Weights of a small GPT-style language model, trained from scratch on English Wikipedia.
Size: width 384, 3 heads of 128, MLP 1536 ReLU, vocabulary 15576, 24.1M parameters.
Training: a variant of SOAP for these matrices, 1335M tokens, 5093 steps.
Each number is 128 + 32 x the weight over its row's rms, rounded and kept within 0 to 255. Layers, rows and columns count from 0. Numbers have three digits each. The size before them is the row's rms in percent of the matrix's.

# layer 3 attention query, 384x384, rms 0.129, rows 296-350, columns 128-255
115:143134164146131085159156088139116164099199131129162197187136090167154129224155137062101103084143136135120165136085203156072150145141173122135104105127133115101145089108133140138161181159163097126102114139130109172125062127082156121101119086138181151101119115089122095133167112130141137123061151189128120130141182073108101173155098114106103216119120146232206120123166216121106158172119
113:170096142177134136136170087047091188137189108098131154129080169091122138115196111149113099195113097110142099184116149181127153102108125121121138121130110104118073199121066139152062086129084155103136115158104178130098168112134094125152131109114083091107192146115153106137135179127127066107092098147095147155141136101087131170147096161088104097186127136084127116123171136133107137181106
107:223124071094134109135118160083121104169136135084174110142129165180144144092121050152021108117058096127159075121149078116143143097099098155191171105120113164137109106127139126145217138140138164159143086082175124138162152149134156153168129100174122118166147112129102139155152121104115151155127172143163172129094130099157116152143162138149135124146155112099140127057161125108116124158150
111:140073104124173146100145134141116162171172054129126145168096147106108108175104114101052127136154110130130200091183151162105163153131094131175131067127165061109146135096182103111167120109198157110153143111213116167078172131161095185129190178154153115165121140122141134171105172158138092096114101102140060168149113123144085182052136159118104134141129121102084169141105175126180180098121
107:110118126192107161129142178156152115138107146169113140098179113132070169129044166102143137160143083139115120122153087099143115104130084144178133092110133181120120085106122100170172155122160117130155145129108121076104117090064126137144055103153096162156110185090142141145055123142101157096149161203127104119089167164139147096118102137108167166157124139148192218092165143116177095178130
109:098159130045126168166070163083126136095095126079106173152129157205140166077111096166118085082088114135125147122152069105114144099173169115205118168109052138150105165134137114096151089091093154135077080141203074103181116101113140167119198121072111140139152142083150177135090197086125137100174096130151096110109095142108104148141114152112165110134150139097083171125064080164141119143134
106:128120094104109137112107166128157156157111218158123125124148161186050123137032120100097100123172132092131170156148128122135154170114153111151123137092073045075103203086104152122099114137127160133164099081144170149132121160136128125106124126101088138102102151111131148143089209152124206126169160120118108113159134112135137117179121174166090124199114124173178077117081096153135097153114
122:136131123138106163167159083137093091148102132099163060088141124157133145177162136096105132088148168145104171106173161154137161148165078170155129111093090145131119145156126101102156120114170161118109097134156093195131065118128067175237106160157147109146126032148076135047124189118153226105079118109126149121089142151147145113136127103122122080137156135174141173121114115111087120137127
113:127134159068126121129168144095158112177153183142113084086125149139140164142129140128103145109159072118109149221131093103102130166139116142117136179144178127090123166068130135114131086085132082122154121090109138133170069127121172081130096062136171155048150095101141131092144173117084119161172133107081141134124134167141100082152126136173140112126120139071127082132155090176172104154110
114:118172124114155123141110123166142151134172202118135127142139116146182061098110176109096087127155155134100188128076130111118161143148114133158178122141084132127136090134149131106121187195118140132160181175136133145154153208176138127119078094145099125133157174096118127153129129160129101167096104148099120130107151128132149158123188146146078116083136123108140104145151128143183153134068
113:153142125055107081099080145218145154166118128122135129123099099086123112145102183106096113159155059208083202125143119070120119192225165127103146134112116131137113152159156135142098128144098140096172137104117043160092131121099129151136130129089090122135063141134122166140141127113044118127140161132126170166113119063117068163075153175080152175110155094134149225105116120099096106121154
108:175072131125148111153113121174087139115091146140129144093103132142110120092103140121128122120094064081180142178106100143155071134089118102131102144112134149167168158083091131115128149175155172147178144154139111098155103175146138148139114108133124061126086175164119149094106123098152185151096094131120146218118084181126135099151157081068093144136160101203154159148093135092115144113114
116:065110114113127109110148123109119193143067147172075118133095099127200158114115163182118059142128163164095142166109178059126127150058127149177104063129141159115103119168153097109125090112106074086154106145082169101124182101148100142159106182117153143108140106159181137169130175140091112140118121125131162071156140076128078078121115201100121148121114090111118040126140179160131094160112
113:087060105108183160141109137107149127157154118191120136099126105123114158123089103143128158124131085075116115151123128123146152123087091168118120146114089159175091169177088114131222142112125147136126117119075164127115132119138137128153207139163132133110106042163133148166094158068215127141136119093169119083114097162159100147160144107097112197145099123105167121111152135164111136109173
108:111157071079099111140107142127161115114106183132120172100140127114112119075120143136126084204124091098168102154105078084049093149138141134107149142096169126141119146088138177109097120132125131145114131146159147143136122051145132132084044108073132134161131145117129116113117119091134138163123144155159144122137149125151186111187143130144122096028119099095140124097129116167109106119102
112:166238149132131163129102161120199167145077100147116088111097138089112162111148135129159102126100143091096151119161110152157136142154118155116148128097158174125108155164131115159057145127160125095105170110079193059083068182110156135161141179068168173109134137060119156164126165108055119131180105120078109089142107157146099099123128145168163127134151141092120078151142144092179121112128
111:151175204078152148152103114167151179176186092114112111150065164118119160163094129146083101147166159103142162077150125147135131182165063116135096150095071126149105161116115144114088164142215172173134093160175164158120185111107152143081113137078126098156107118117119145104139144123110131117115157148172179075154095101116145126093092029120170139140114091112101125107111144099109113096156
111:120092092108153109155166130078106088142139192108158118135123184110154102127065089117061111095173087111136147114137123109070107126117147105214113121149131191118117136086111165059144115120057153142101135139082137157142119134154126111110111075128090100163172089088143170195108092087154097131160157141119127127120100104121175117133161154166110136110122107089128106092122136148109145151040
104:138145147127122124136126117129186065091088146081058170162108035217135125087126112200089060093080078131142092127078178112124176134079131118115134076172057109135119128086095189130123055110084130139146139134100130124088093141117217128091160170174088134154146192172146133129107097133166145119167134163216123134188186139118115117165172150137121125149104089131141145140165147124139128124139
111:169137148129154140114137178059073115073147063100182150096136097159130074130129125072131116171214121158107166088144178107168115155096074128087151105048175112163182109153161113129137145084095145123156140178167131109086139117079104123142106121084113051170072092128100153099158094125156150133103146120169160085184184113105109115121142141088176151095108116180150150128136109125155073134125
107:132082136153130124103104098122143110106057110168103128155099109043127107122141104126108131111154121096129171125148027140151116146134122143094113147119204132142155124148131159169150104169168151135125140124150126116071106076084111142102128108128167102130131127136111127128142113172082061195126057098167111125185154165193091113057147120152136149102156120067133130108141130144097051126024
102:144176075107156134136159127097135149081110132063143115126165108141146136111108081097147167111189128165160177109152120150088078067179198119178108114139105144079082132078080089113129116159177151154138090146139137108180067167115118088078127080159051152076178121100113083127125169131133141162063091150128223061071110167076071135130145141155109102112130114090161109124158129104143141080167
115:081124097116122122125166101100121095122152156164124123158194125143117123092129090135099156114189117161139175139153136168162143120094152173079095075102108164139095097130118079104162125092115093098111133109156120104144148135137133119120150095080100120131123164122100114155069135160137168160088157140090105114080111063067117089133107174146129128153117133155118084053123142145134076161178
111:195152122137131130089137128110150132145132145103095125125090144130169055156097122106123126127055150139124144110063129103048158181127093136082129127142130104139169123068139069106122084167117098083063164201104088146130084163114062134147158115087143107106151190111104126087154127104190096134096126174136209173093077122065140136091116094124144116128105170163094138111119136133128146175126
110:159109155124153137127068151145111125104081119148116132116163144166117145110152161154129150109106116074193134079126143123113154150151101112131131157102149149124104195137062078085137115171106104129101149121090064077116132037151129136128114111088193064156163121128092088065232122097098050114130151148161136142178113147110131130105120111134085108112132165158140144136123110108100125109130
113:144138152141127105153107144134093174106167124108127100166144222175158069111165109108101152079170091104061121108062184070162067124107114195116205138159085213136127134150118099179120168172177103077132111140074115120111151088148116127138144093184108097142120141086109130159174144180101133130132146161128137120136131070154145101117123122061047148136142097146098142189146072073115142156123
112:159113137076141136170130141085145188161110066092139121097118144079118135161152095136176091149133078049122141125124096142143149155164113143140182155111157158172109084108119132130137149135119115131131158105118117123169074140139152126118089133110193112134140138111164136101129130173124174139151089092073145152158179094120117161087203094100117163128136168156137159122118129142119157124101
111:104141119161192147156088115065149162157168172133144086174159142077101175149101104135111106134133170122131149121158182135125115123178120148142099161115087112102103097133186122109093140123056194124185096161152099146112137139122085074096070158125111046152114166137113114081101143177115175146114156150103124129152128130129150213107148207117097144074129116108107102084126160083122174143130
105:129113216101145159135088090133136140084157076070085161129134125161150118134227165114078100157091113117167115129066129097162126110074139159128142159123124146123085128155140130138100088114128188134102116147188119115105122048113117150094182156113148137127111086063141123095126120146157099109143162137050122158139171143126112157108124130104123145123166132142170121138147148118109126128182
121:075176068136139112125156147159170106104122117115114186129145109196107130150145097045095067083152130106142169094146147154155099083159136113065118103142172102130137081117149126067167145088126151111109183135148121108155123100170122066148105136177101168136124103140108140145151039124137163092129108152092086123110135097157174086106081152143144143069125072108168114114143122107123112149107
104:170136124146122124118101136186121137118085131113129167149117103186121203148138122088113110156133118081109107120168157099138181160162115154143133152089122093129136112138141120121180136191100160116104174095127083109126172130146145055198098140172186100129098077149171106113168103129137113142109121093119133178071125120092057214130121092134067116161153124113117142160055174113112091148183
111:077089000126152101115141186139091082125099155117143154105150098174113143113080085081122136124142142121121146122153117113139109181157165131100094145167137147128138072095131127089124071115096124116098145136093088140159157141102109062130105093217118180149131167149174142126125086140126120144121158170082082108113128133120136111173145174109135104076142117107127099123160144183096080171111
112:117066095111144136132099192052187130113035119147122101142223120126164163113120138181092103187149103113170151144126142145133094134147114117153128138106136149091099193132202149128136143117117134146085117160145174141106141129153062114181151163147098175145119128107104100148113158099080110152181135084106119063080166082116150109150116074188096125082087147155116162120176114096150105173083
116:186097078134162147093132184149208114099123161074141164167125096139161149213112121169136142072090189143083134143155094089131111138162120116095145148142137154107169104096089153192189117138128119082127109202085124109089125104150194086126105099157152157136173066136117128127108114197142141091122171169064149132136082076097143085126127165134138116134131114166170159107165119124089094157082
109:148137139099192191125105055096147162071068138141125162135095160154122101103125132135085150173097115088121080113139126146115106077110128120110140194077157113101114170119115174120110103167152167150141168066136101146146133123115099175119100085121175173145132101166140102172116142065159143161139149168189128062075109145143127147146125142104128105054139142138090128100077098127133164145141
104:119102104081092118080132126159130155106168164112157088124069071162121090094152120141087105130158117151109108132114096078178097126109112109127175135199124165124099071058099159080078124128095170165125112108105187083098148114103146153167111128129123109144089089099114132134161174121158119080064170165103126112114097161137174133240118139162099115081132116145221121112115110134069142112188
107:143111136134161179150133126151132055133164146116164149146098138130098158131116125178134156153060122135146150128124082109112128125153110117176086204160091123140087141098064066114136111143078108106184121145121097101137051047133166131161142145124139112096126121116138148108144115130111097133147104169156123131163122089134131198162015169115106144139188182143149127127090103157122128100127
113:126130159133110130182173118150069151105136142148151159157188154158069128128127131145129156163159142114113178103117149105166157137200142091144119126109133108101065104129173123136138151203125156130111141139112119168077187066093112106176114109142094140099156130172074134113159153114061122097106089127123141157134158142175141131155132166063161177179127099177179137104086185138143154117152
118:188133165140140087165112110157097172106151106084130106101122155135129106131173107116051075125107130129085164123151076140108145103145091164138103105127159124106104233135127103131151144165131093136124143138148137100125150160103111119101149149097174148065149122112129132127131159130175118100125096114141104088144102122126138134144113066046142138117161178167136184187152169063116079093112
114:129071127090103125136097120127114180141146155140162104103128053168125075126113133148121085150172163162115120106118157168133146125142107142111108158123104192110119172169175089096120061163221158125142089148110116136137198164128099125120104205170151158106077103077166111161066103132125169102164143121145145148113079130066104181106138108133126073096144107115100159103124136128186184141087
118:095129104071145130136156131131080204101168155101137151142084118125156110139134123087120151126175106097109171126096091089112081067141159096075135136088147118086158138164062071158129071149177100118181158092160056043102080178135099092141096125155074105129154110150145064070142122154079108133155207105135128120104099079089157138122108120076126117049138181104084130120111159107166100138152
125:108091124160124096116127131085151071132121144166150192128141118184172066124130166067102086114041096122131124112112139131121128115114076150113126145163147107136070050129163158152214106125135109099157119066138098133088093101126132152143082192140127118143155176099148130114188114097134149155158131155126130135124171098144093082086134143119113159166123141160133137118131172170143133120175
109:074134095089101153134121118100124069107124180085150154049134155106108074142136104216123111096123147107125106223142153082093141108098136184132116161151129128102156159116119150117131132099102135166084090094128096134087096145096147141094148125204122124103152145114137113127166094108134174150094068100122128112181113146110114076141105075111078145130137100078171249106113109111142097095069
114:129137162106078155133154124152122102129161080113162087071123146177166129169080104081111121114145143116153125072105209122135093104128168123120114107097121146116155077185136124144142148096139092130159128106054159122111142096130123107121110076156159138171149171126117095168112087160169141114149103120082121110094123142120051132104038154131132146108119114179169122130126185101115164116157
115:109109144191177146139088129092146135121095155123134103094149113137169160123029126208113091178110058104110153161092143142137135115181186081123110141099129198091133111129108133126113122150126161134126122134111110141117132169055031134142153154113097138164128170125168124131106103158091117074169186164133145091072140106152088126132137145143076081109145107125144142147144127069071128149121
112:179194129180181188171114096137134080150177141099134141161082110080155137226099166118191131127114134110109092172185137105163115138095151168091102111120127128136109142187115129099154137118176117126130115091122111118168129067134120109136197130104136143109042118115071140138109127153080113091092104135109127129070135130085114093130104071086153128180160103148150106130128134157103143121086
117:133082078120125149135117111129187113113064185159109169100122102179068158095101078134147088071103094137150132119158162082088137101137083125139174191154091125148116107121120163071111136115096121116155102175161157135167114069167126141134126114102126230164131137101123142105134182129111077143118126105229137162147050140108114139121109051132072120130122064142095135139096133100120172132139
100:115090138161056070153136190150090164072180111138082101113092080102118076143094173114084103169177126134130177132087148096204179177122137171110137134115114108176163160168165148135123108104112096132185166119138106098190072153115193093139092137115108133143115159121171105119111119120101091119178077094147161119108091192181125180130123097125091085091107114145104170148125201119126136102176
115:112141062062114103131095150146181163156125145174119143113142052123119116113135180122138121157120148135185104116165159144177152109134093146110166126125151172101153096121142111152150132167149086125110146176137130124140134139129166086170141125128127163142105101117112072069087124134089132123153125161103137073091099127159128168185165089129156088061166113095150156141060091100195115105161
119:106135177141146115062087177150127110078129115141107146142155116213137114048134136147192103159126092125134132162146164109107079148113140178150135146155131141143142179117124160103182145154133114162087125071203178135159175115190133110083086101157131123125102134109155121142141200146202102122095083193135158151142121111121140106128150063104124110058063173128183143143134083122121104137104
113:115190114110084115051092125141131104122155104132142161139165106112100135165174088115104155110232126122058140089155130113110141165099138144105112128120140108095115082093147113135153114150115084121155136111065123106105152125175106086132115137134069153132158158140144139151113084130198067146120116034141232079247115128132103151146184107121138087075108148107121087094089141126077089073111
114:095147146110087048083115117149116147117146122134138189142112151140136115071183147105151180111144062141129138117134136121150125158201145108165105129148124066125127163186111161088076180188093072150097115109111104128133055157157169081117193106128146146128119183181107162038173157080141125151160100138126129105146178172125109113140109116115159139148120101121124135129150131069088175098140
110:163152222125186136115161108124131133180176161110118128102124130104121142134130136114124152096137108092103105184091159040170174085120156160117120176111147103084160152192109137126081176140049118149110127154178143068085089209117103116196114069189138144110114121128179115083104125074116185153151131147099122151172174123159143168110142093145171131163101150180129089124151117159081169105141
111:142118135141123116108193104142134169151170112119141155142119071142189067163167157106122118097065143128147122101134162103113099125130117146174142107102089163118098152128155074082148111121136166122125108174069151176143101200140165152128095154113150097100090151144145096093115176137145107095129111139118096130197070126129102180096121112150156151157172160112107095156198157121096140082127
108:108107127099186089116111116125131145123194164124116167132058136151161127095167110169129144090103118113085096077098152172144112123149122123193124205142113190140097131155066123139085141109094141113140099136117125051143170101152132105108163122118192121102196207102174085159110147150135108163097159170169081127138065138118120119224110110087083134098139128081167043139126112132148149175084
# layer 3 attention key, 384x384, rms 0.121, rows 296-349, columns 128-255
107:150078111168100142113061124161172166133142172095142129152109144116090129121199165142105131073154091130158102157121062140108186158105119115144102127142126133104121146100091138100179133084023106089121144161150158122147176140118185138187190152169081166118095152134114098116151102085109104069145100080122076150151100113150137152091120068055088148135153148160139105108106168170160159104148
109:125113092110171106101155066085158134080146133102128090177179108180176150182125098158112135142142133095128236123099115158113116134136175133137111110150115151107088163193124078078128120114180198187098143089159096187146143163129105149109160097134177125091144130204097110174129124123065137094137085164103120070118111136064175174077121087138070165158119113114048134097128129093154134115162
103:092105142166099150164122066143150127141164115187149161162102143191132182090124140147186138081098133086110044133112143176134105129083107084138179199196115180156094091134138192138117216144094155100103128135160128128145150141102146121124091076149115131154134112082142139047145158136212158146167006084149118131119095157172103182094099123148140135098175203131076128112121117109142152147132
109:117098119163092163160161146034083102108117128151134138115151170162172179132166105112104120151087159102095089122129038140111143084137142145126072116130130102123107076111102130107066114117177134152113133152101136122106164161096151101082141116140134131152112145135096164133088130126130145133155130176106167157091127106131122143155094142102147148180149147139144083141077131104142125140139
106:110154120124129095125111164105138116109100124173149156102080172103136096171101153150149128095165114122072149077167122098131154112158084119108131109146090081130168147069142142103155217187111069181203141118147119135163122155159142123148132119105150108124095124170114095083133138110072115103148074173183119144129106151147106113151101100156165098134161120124186135135101096114137102154140
103:169083135109183172104142070110129105133141148114174129120114113127154148091082130179134113200118115114111113168126137158065161035168163103105114173101142113140151135123138080108102124204172230134145099088190110129131137105156153131093187160122148148182189119051102177130129137128083123123156149143145090135147108111179103193129166156147111149112103110065115096193108140095132150117125
102:097121086132121137139152087135089047139152109120048121109123157101150084121070135079092115098078079102088164161145100143153119155158135147168115080099147137128134116091139121129152079125134147156140097166087140093092102137118083067089141184157143137089126134080098198122111118150131118144178120164123094168150089157144117155146103115146136117146152132185098079092155142151137161098128
115:090089138116153131109135106123071146101152154088143110209100051151084149144085100152173165061160173083144113152125079089172131164126108130115091121091153160121173118118144159169115084152185134114123196135148098117146119041125116112182070037122103131108143158142142074106182147125128214080075083171150113079112132151091073151107116111106172077131079155132142176155181074071152158137106
108:159120110191163070154104119116159065115079122072115140089140098114139134142103185151140153144074116128099131153126123114090134152144107131119178137077061159097141160139167160109076115150163181151106115109144173094166128115078111079126135100160088125111131095094112085127118148169139103111151114204080222116148104143074151137126154121116125137105071093094114154147063145137135096107098
106:133144214120112100113103114113163098128126135149120120147073120098138160099156177099132101116104086181185150157140132087125074128161146111112159147024085142152131091117096165058192089073121145190140140126128128065133133141073123055154089125096123141161098169165140083117123121131154111101133117097096128161177147144142135161154169113147088109117065112152152141117147169151058141112152
102:120148174144113148097151133087045097107138157143105101196073121115070166087133096141136067216080148121146104164151129123131125205109100100164133133074153119155159128117138127154068117164197115103168161105148099116120119163168137083139131110070083153189131152091116144155165051127096128135154151160160135136141088142116071130111093126144088140092135128116135097103102168126126145094149
106:153126158111153101172154124136136097131084121085094158136088167090114139157065162079079090143113123138118108129189154153129167100149136138133114110112135127132103127129143087100144088130114178128138095088105097130098143124158133156115119085130154117116138185109172117069122151145110130096152127151164109182118119138150151137095095165100102126154131163116082120065155173113132124097158
105:169078118118184134081118170131160086132185144158162099103216097165099100146107106162123151167138149082166198153078132128141083122138125111107140117169085107138071113083080148102113104133094151122115159125111096051079122134098138120098128130090120047181107110114107114130120174122094125150150094107150154149135099147089177106159061133149072157175042116131136085137108161109083113064143
106:084097118163085147090082219089164147156096066098144092131126082131143159126124057170148126109108139143088104050125183158151078151111145074101133112080110183153115074078117151143076124108128125136144146112127129077120164115147086190129175221095144140117110131116193108171089107149055145103152105105053123079091211131095131144105130136095136084134099135141087103120109157074137077137108
097:192112169088127110130122121130139188135082166123104134121162168144140138114135163177089115141142152176135162164104141160135123102156110124117099141166107138133200160129148145131120117096155132147063069130166105105132146155143018116080097095119108097131134151108153105160097136130111095083121204109155120090149167172101054149139140100116131101092130167099063173189056134097140107164148
106:189154172083140129076108142110113142134119108093139136106123115153040158126143134162149126156150119135147179142071096150133198110111097100112105174141083122163065118145186088117163082159134131142079053110120138061134096141191149143138139119146125103211120111085102117128116160128114111120132090071078162163146181166114166086142095142175097112183092123102116120124120081098072150098084
105:113124184198127102138147061111118137095126138152137162130116126097085140209127099137150089226073113139115127215102145129140183127106094165171195130079125162165045151133054065134118159142080089102144138097100117149148145156155141176089116124096149139099053135088123125125124140132113149127156128185141123149131189139137116166107114145121130139207118186082154152120110119133095124139094
102:167103163112169059191128139136148102172102152135120102119152158141148098133121131116126113109123157122098121165143146139152142106127100095065203134085157147155094127144116050096149119144122142109094130119050173117145113136216083111123132137113148084059098170130172068147125106184110166179179093096149094112156122132145119097090097111111068124123190122129107179118160136194157137152119
104:095091131101131115115097115151133149175069097174125129094144152125138144141136093096116160134148121141125142140161141204134115180153127152093141090079131096177171135119145129178175138153078163156164134105135120160129062151144090137141101111135112133089109161106194141123174112121100076170141123079100090143102133057090092108139086109112133159157154070084122115090127140142124087138117
109:077131094078083123107148105134103133160170139089054075121163144219036103196147131111061133134130119082148146118152138103150106097140100201111151090136148100086134173098080111149089121164128137170159113151081088143161128080132096195170141104151097119087127161088152156105144108087164159105101147159147176072131121155084077132112130147112139078132089148124164151064066130120098150123098
102:113154150150142146150135154103112100186141071161121123148140141126071184109087116129149139158178098181135125143097130135092112109073153117124138085156134178133131129122177096150106146160164070120038137115130078128134118173113132175142107139094133155096115117165162155141083087096137125132119095214130054227150119146188112073149124120102105157129149113104158117166137128122150148191132
102:175126137110174061135135126126137066164153103144165144127051126099101142138068165085184097138107141119152068188126119112113121162112095133105147156118175131130155103122168126119095165180129101135100103167094110193118160150134182154097110092155140132129123106175120208122102169151158148059137112096153156051161129089105199140143148130040139084074130078080127129093086044138116114147110
113:141156106181106103136160076122106139147112120138088130139151125113096101094157164133152132157204134130044147143122135142148109133118117094141082108089096161151122130127148136105092078114118071132150148145107127129132106151103142102175153116186139137131130119164162105095073109152099125159169061069133077118106086149195173147119147129109102121156121128171096121181109143176130140124161
107:170111094130140111147136150112133060078128131120143128129109181156056150124134116115134117108165169166136150132144091121099167128133221093107153158111137151148158147113152114136126148118132190122161120157127133215083185115118132133111127115129141150177129123151156159146125126174129068098114121145138128128135146115068117090134222070165027171212154156128191168214146153098175213078142
106:128143203140153141116126080164111133048095139120096128113107154129170114189126094132096116180122158126218115138168205103127149127113176116209128166113067129119118116069142128192075106117123155135063103120085136116130100077125166125126068153066153078113166143103128100116134128112142091129152121166128112146136131124136174118109092164127053141159112128164123089129149162157084166102119
107:111098132091079108130114150082161116132108131081175108107111096177166091108155177138073093164170106161089126127146086141106142137106122065145084151120178082101129158090123102106155159133136150143138140173126206159178116058128087168164089115055123090132137127122119108093133147161116129106078019124130104154147103118150107195175128084140154126108157136181163125108128148145153093132119
108:118158101171123085137152084132127137138138136089140148177122156168070086101186123179012149201125101155143091119078112101133117117108109135127144095122128198096130153138215111087199134145078083123102151134110124130109128105072126114085164072150125102152127162085135180072152155162130134177111146151157118139158116108089142185189053133120137158113185142123098153102088064158132113095082
106:117117153042120092157124107167126147151182142098141087106133147127169110132192145099121106169118094166190187148152129116147139155124125134168164086070105142157089159116090147119085058147183146140112111169114150139135096140124146200175118092143191119175147100115124142144159119092215083072089076149140117132119129119112096125142035114160132154113125107092079111118098132103097154079142
102:115144190156121134130110164132181151154156086148119096054161161192114180189152102136080112183169131100114121139183078130134172157120139100157117125104152074084152159122155122090178100139112137114213094106163121101100141158024134125130119139166101147113120134164096192071126139084128081159066136092157148122114159148161089114156116137100183172065129204144087116134117103037108111080122
114:126133133145105119152127173147115127132097137103087151110141077125135146148177116157215097098156092138120103194144141119143089107120120162116090067099153163098145081202091118126138135109064122132134078193069082144088185069135149112187137129167091111156148101167118147067090155104138119176124130114111074175113119132104169162104096161095206152100174122159149191157151096166104038140131
102:136117153124088098132078115124128131088148178124040115118110155124234134124089138112148075136103070160091078116081171165137094129083092115159130114107152149175145118097071167151161136113117147108122162104156106152100127054088155110146099163107129148118104106132105117066180092103112116146138126153106111137154148111109182145089125107073125172073125163142105112127206143072119149155083
105:086147130107105111181124107143131092128084128082157198086133168098076122149170115121146148109075090109141124111085192178114095134120098140089142144085118129124129119118075175112104096105143093121144089143133112138122132103094129126176173082137129100097141157100160126126099092164151148153125150109097149122168123138067157132200138158120121106148145078161145097113111117187095140169184
106:160139179124123099151133139142070128120177155170086121088130096171127150117157154149124116072161143109043138175149097127185095113199063086083131103141151126063150129187073142168087156140122083098134120131122127119139174062162183076132056123121108069172104160106090072130167131137134100113147074147148128121138157134107137095085070169199124055162086101082171102146096188104113115133128
105:088081128147133097138085132099136080177090112096163199122070139089122143122143162125117145120189089106179112084136096096055123074124149099196082110177159145118131133143013121090042155165136136140110155103077086131121166121186080103125149136161132135136108159139080139139189124141162120147085120120098131117114149128087174127123089084169149178124192153108158136117148145121135136150149
104:146103124105102129140090100142182115127100104152129093133119155106154128152054121218166145101185177131141109079163139135100152113150107118204060175116108140149175116107131089130126154118164117113084051112089100043114110116156156152152138085090103108147159114131114082126158092174147180100149202121119083132120168121148162140026121134107140084096117146102104120133128095112131110109136
103:092123164152226129161109148138110114182109113128092053110151116133130031133170190128147105126055129172127122197061179078099108046129105084150144143117109103097172119143159181108144094134133138121130138139102107120165120095125054101089158098144081150126132138146101142159136075098160110136103096139143130116132107106094125075174134116162143109116090152128144148141137118162133183110139
105:139100191091147122075107080103170123026151128106140116140137108156176110124095163133155117152093152102086110146115153109108190140151115164153095130117127170117176091127082146137081126047156148138146160112126081116175181117179103124063190139095178066042128096057105091127109146121058095145149104104137131135143164155194096110131108174119119168130141091079154098140124107069173133136144
105:095164127162158154119116104103123094155086154193127091117111160130068102180130141046143112109144121198201131135098126131110090131097062139123128094125124189174098101062150115138152146126157134062142111181118086146143143069143201094156077125121109093130153178151155102132117125133065134139068150185160118103112094172099182149171138106097106135193098132148104130141122120087119161179125
108:125100085124137105150158161168079125122187066095097085104091139068150150142133129113091084118164079085108076180023111087117104155107140091114100110106137126189167184134191105141160120109113152111121108067120118162151099138112142066095187071181117077134075136111151164135150076171167132089155153143145120121146154127113070136093096077135113121115129193082145113135152107129215126091138
106:127123085080168120178147125081098132150134054133167167143122115135165118158128070160172103189131144121153135082105113159138153106140133166125176169106097141125112142110116167112081141129163127168117162168140169107164137143061121138113101106068129085165151131108113099187148106180124139080159145112176099015122093114141075116126175091133117155184088128082143150116113183087140129098145
111:112125151106134131121117159133066153116106121161094139125120130169131143128110140119096142154153107174160099124172086134077103077134169105147117172131139139151090097096193074084136110174104102081139151070129148162092154059176135127175103149096112148164202159129153133167153128149118106145152077104139136128101168115092106142138146058109164136078143116116071142114090085155104064112176
113:057191119115082132068144121166152122099113128126110128149148156163088084121147079167096142040111087134162138108149116139162135139087086179128117067128116105135176121057170128156166131112086150099148092146189091068124159093153141093145155160118089101131084134106184113075126134134147069118144106152166086182140108140148141169137091108110119154148138119160120117075082167147158092180135
110:143101158099163161134097151146167099112119079104106123109114179125151151159094131078091173182149103096170110077170117124113125064150159103151170123105112128133162168138164134161142133143124124101185211172081111167077110108113073134086204113128156167138121134155147122133138065147150120100159071174200108117124157177087101123122130119063192109202200157163159164112150113121092133156105
103:114110141196199143088108084127104113134112164105111061151124097100131125163111113174098085104118162155115126076132108131149212153091098146122130105081192145152050144114115184126167097100070146210149103160127186117123117146105177154147119183173144125152111133108115139119107126140101153126146140104183143136139107120107144082135125156108153141103140168135133150137109167147120105118141
110:109085169151111127120118152131159075124146105115179147131124090094144168106152055158091132191130183158100176065149146145167148167119103207069122075075126159171154144104152160132140121067137141121123114142113131098158116166120157151113131135160154120161152193111127091108117084103136142170082092088139057103196114093137086138077103140127105146082108133103085142158120082132152165137104
104:121107099134143109157109118130104157120108172070113096149097153151065155158100097164085135145133159179094162168090149110135149078131094066119084096086107073100132116118113103097093125110112128097163097145067194137109073147137100079155147168124144118098133062146098104041073177139114109134144157155104154090123103156123144155169160179114116129145100093161144134129165105095110115096134
111:165136095114171104128112172131146139071128129131133174134126097166160133109061173121169132158117139073163096108147184185108096101155144129198094110090148123112149149131122154135114164140124159060103158150121162142179109147142127158070143112086100119143148143125162116144115098093113142094165196161125151046069124192091130147106117140156132089134148128067053094137107159228176110081159
101:118164167067193093122117038072192132159131131178104128091142093128128143145075139126188163131145032141077064070105103144145147161131138101130171117120109143171143144057128143162093134140176145124138126086056120139113132139072125070100184156141097071131061105183168094149135104130124106177133144130163083138112174129113082166115178055133100159163138094164138201076081129172123146142104
111:172111161174139115116098111062105157064103115173119091089113127114125073137121106098153150083122087120094094064037095101084116099084153145116149100197128119098185108152174155092073137149147087151129104150101170084134130143102125114179077104130072151195135096125125090157150101141131158166115120099148067177117155086136146078095109153107109144104126125167102161145113196115129099115086
110:132142095151103095071127156170142081051101130149110161135164118089166085152132196143108145121163153126071140082171176121134112126121081056119114154132132123132156072076115131100106115163108112215109117177144165112138135143069155105115090078120145134128123111053105164152146122088132090152150198084166160155127180091144131144116151180107103161149174152050184079145161123109141101199158
105:122156141192123094058167133187148174175130110157148138079170098104115136087118170112128212159090097115129139125090103137111182163115122138120131146123144099177067105152160068085115137075093117151141101193107111129150166123106111067134141161102128114163117117152131157121140060114201112111126164106130153120139167101123096142173104132129135115137161139193146149155124144097174104142189
103:172115082132117114160172181123125126119099150116062060116190102118157150110058144105151121158164162088144167136173158136172142101071102152094102149121159119149133214136168202146147194165115075111137227156153124136148181116165069174150102157133123134106095114049161086157104079111189102127147165193122092190145162084121197177134095127081113167123111124120143108067090103114138165092096
104:114103124186133092137164121093109172090074130128076138106173113131139138152116194132101152165189084106107150096180103180111114114147122169161141143097125131178123181155082177089142113115075135128138139084148164095153063135141120102104075183113189077133076145110085091108100142089185116100103117150121108083147125095165177153149096138112148119133073112180076146171088112096127132144150
109:175132110097129101153039048078103083130159135101186079224141094130176166144148102094112117083163102040115151138109134133147130103087164156173167114145092174113084101185145093116122172186110159146146130088176105118125169184138128101135139179129161093096156144188065133101152170178039141119177089150176068119142064134120137109185140060098095107120110155194149106113118125122161150098085